From a checkpoint of a small transformer trained on Wikipedia: LayerNorm before each block, learned positions.
Each number is 128 + 24 x the weight over its row's rms, rounded and kept within 0 to 255. Layers, rows and columns count from 0. Numbers have three digits each. The size before them is the row's rms in percent of the matrix's.

# down: layer 6 MLP down (transposed), 256x64, rms 0.126, rows 68-87, columns 0-63
# up: layer 6 MLP up, 256x64, rms 0.148, rows 69-88, columns 0-63
down68 079:143123092136109123160101066134141151154115099120111100129134120112095155121149103107129137157135120095099134171151185163168124172112138057145141135146128129125132146147128120129134128133101097
up69 079:123126116165136143160099116121107138086129149100160135089129133133173133152157140149081105141104141130118149141155095090100140170104117082151145184116125132104145126129112169105137152117126163
down69 105:116103122186105112124149143111167113100119177150105147137152115063130161140126147144177134120121127093117120097140066134103093133103117153120126141154146143136163095107126116148150119127115134
up70 123:124123144150153141114157138085131123140136121143118132095093126063150167148110159121103118105160154070100118162130110124106134159134119106146117179152153131133118149118135115126083129090173137
down70 107:136161151098138125122167074145137089133143123147126121111148132140065090108153091128143111138116204131137141144157102107150134098134117106137082139148129157106144135126141123129137144130114080
up71 103:129159134168069104076112123134089151170114143139168142134159122098130139107138137122152079109083153126159139105126134129145105146135136131138126133121127109096154124149132094124095173142148086
down71 107:180140131106134131116137130129178153126099090136096101117121157140113091096123101128146112125134126131094118159140104110119098142128090204087184106157109132153133150125121138114154122139136143
up72 103:117142148177124102151112162128092131165118090160114094125130123110152102123167119169144145087082144137070106094176124115107156128161149123122126144121137133097090130115152139127109116134121141
down72 091:159123133105140135128128148164128145136110138089144108108159131152136097092128122126141198119135144138144123152074122108124078154130150108059113125135145162138127128098114104109113164106167137
up73 091:157174102138133107079131156128118090095104127118163180102139129116110147090144136133094119109123166134115126169125089096145146111132130116155135126100114161136113144085136120133140150168160167
down73 092:110096121141134103115126105127129101130133146117187135107094091170127123147139105121136090154101145150104114113137133174110129095109140143134087117171128136176155145117135142193135109116084114
up74 095:123136137144127139144106114130126135120094100175110112117157145115095169145147122108077108130117140099110119160139163056156144139131133115131137139080104096124140157172094124111170145123144098
down74 101:131111118137128095120117141117148142123124133129163171109135152114091125134112141183120079094144102112137120112128109142129137142159121087120210143116095125152153084133128101179135146125100146
up75 118:117150173126134146168182115074155123100170063118137136115108160114127161095126120140123138116137166085114148126127119120109114118108115118135152164162119143126105166100118149129114166116118137
down75 122:120143118124093129115111094123109100120152143093144153113132152151128114102075096134143131150142185171143139117151152179106137080121123119161116151113136089134146140115115142138150101130067153
up76 095:114136112110092156157093108132117133125157127103110120159103139144138124094145162156110135140148149090119135156192136131093195110135157112135140135100117113110125157131116182132163111149091124
down76 096:194119122126169153137151141110143107137083099143076120155162177113080116117119117104113106152131155096136169162123104142159097116119129138109123103127118118122123142112122112155152153108094129
up77 080:144104153117095100126101172069123115129138119090119108183078150107159137141119162152135085117142121166098142136112127097117137143158127132151124152106131129115120128076138148121117176124146133
down77 062:129184133123100095145158154158139130112080137133133113154153064162103095129145126095136168151156146126144098145150129131132125143122077130067139106152121116122146131110148109140107116136103120
up78 103:143180102123138148077104152151112146125117136120160113095134118146154111116118101115132091135110134130134126095115115128119104135156132125104217154127100133148135121092152161107130111183106135
down78 100:093127108153132163123164108144099133179139129141144154148126126140126110100142125150119135122106115154142132123096126101125134135123135077140072118136171170084103112125156128156118113096196099
up79 129:135133172102149137087120135080153128071132118121194121092146131098148090115122119122093113148134138076126130127129106162124126133139118125119131176151129087165129137123112128117126168122111166
down79 114:125135085132081080150110097153103178160126185134111130170103160169120134125113137143161167094142142123087146109142140163126121129117132117111139086136134140128122124139124116112134083133094124
up80 101:114163107143094128127131149143121173127108134094145108092135138081132132112081141145153094127107125145083160145166107158150139135169173114127168104107153135129128100109147112130141142149096083
down80 098:145079111140157116167112088105142128110126167135091140184101104142140124130137124105167143120138135152126176105114127122138117145119129107144141131148104118107170120152147131047118135096111149
up81 100:124136151110158139141137125119090130081150122143186141168127139109116110153115135105115089133100139091156087176118137139111167138156168127101144161115130093128144161135133143110082114100124101
down81 093:155135155167084107158096148142126078107070125144134154099121151162108153150124161111135155118139132117120143153125127116147069134110111131099090100124125137139143130083140114186143127140132126
up82 065:147148121123118086124125146098093138105131104170109188114125145159128131153112110107151090157136123135112113114122171115139126106135105105146147104140128106122067146165126097108151191120123097
down82 065:108062140137143166129141164150154105130102175148120109173132149119125124170133142137115132124154075144102115090124111152139112094138118163118075117137149137128138115113123127165143095116121089
up83 096:123134106157140121057118129100126137143148131102146128099129136148139139122144100147100136104125211161129136110105089153153100087131185109122135109127133167117130138086155123114145125120128115
down83 097:076155143129088140133130096109122082131137130131133127156132104130083102129107168137119131171118124141152139147142157147122096065104094139121123121120140167114162131091162090163143160116108129
up84 109:130109144149140120141116193134147113131147084112126126123111178154109137121120137133121128123127122076139139096131108108100184143147150124170140169102147168143083149133065128116123112115135136
down84 087:126179108150140126109131129158138121109123147155085151106101124108146142139119148135165166144156105102145122107144151075078117128096134135131176112120171093134103148132158105134082128089123126
up85 099:118126107168131116134115130090094121120086123138135139125171105094175167093104155152124141104140133082096140158184094134135132120106136135113172111105148103145098138144166130132125107120164143
down85 087:132066129089126142145121108120139133157143114146079112112158139117097092107139173143109092138116164109118121143129105131120155149122140076148127183137130191147157131096146132112128138114132104
up86 101:121115077110116094123098098088141144126120132106142143145122129121115108154173147137140129177145138148157125097157140149080179131134129103139167150194110134132156123104123080123130137108131115
down86 097:099158098110150141127091115084128116158129128123095090141141121158150169128080124128114159137143159141114160165109124148094157061144137144114142126140125141155120140079144119109124118162164138
up87 108:127144112151160097097148130153133112113156131117146138118157138146122162108107150140136100103116141124130167094092154082153100110170125128118170124130129142100157115123134088118113176110139055
down87 100:148159132122093103135115116100114128156116147148113097128127117161158123156112119122118139156122082133087113143128097173120103182074142128159154118136121115141109203125097128136167116138114129
up88 097:149159123148163121074078128139138121126127140080163105137161057140128167115133157115130125115092166166113132120126123126118143093148149139152154122154128106139138116123131092110125179144112115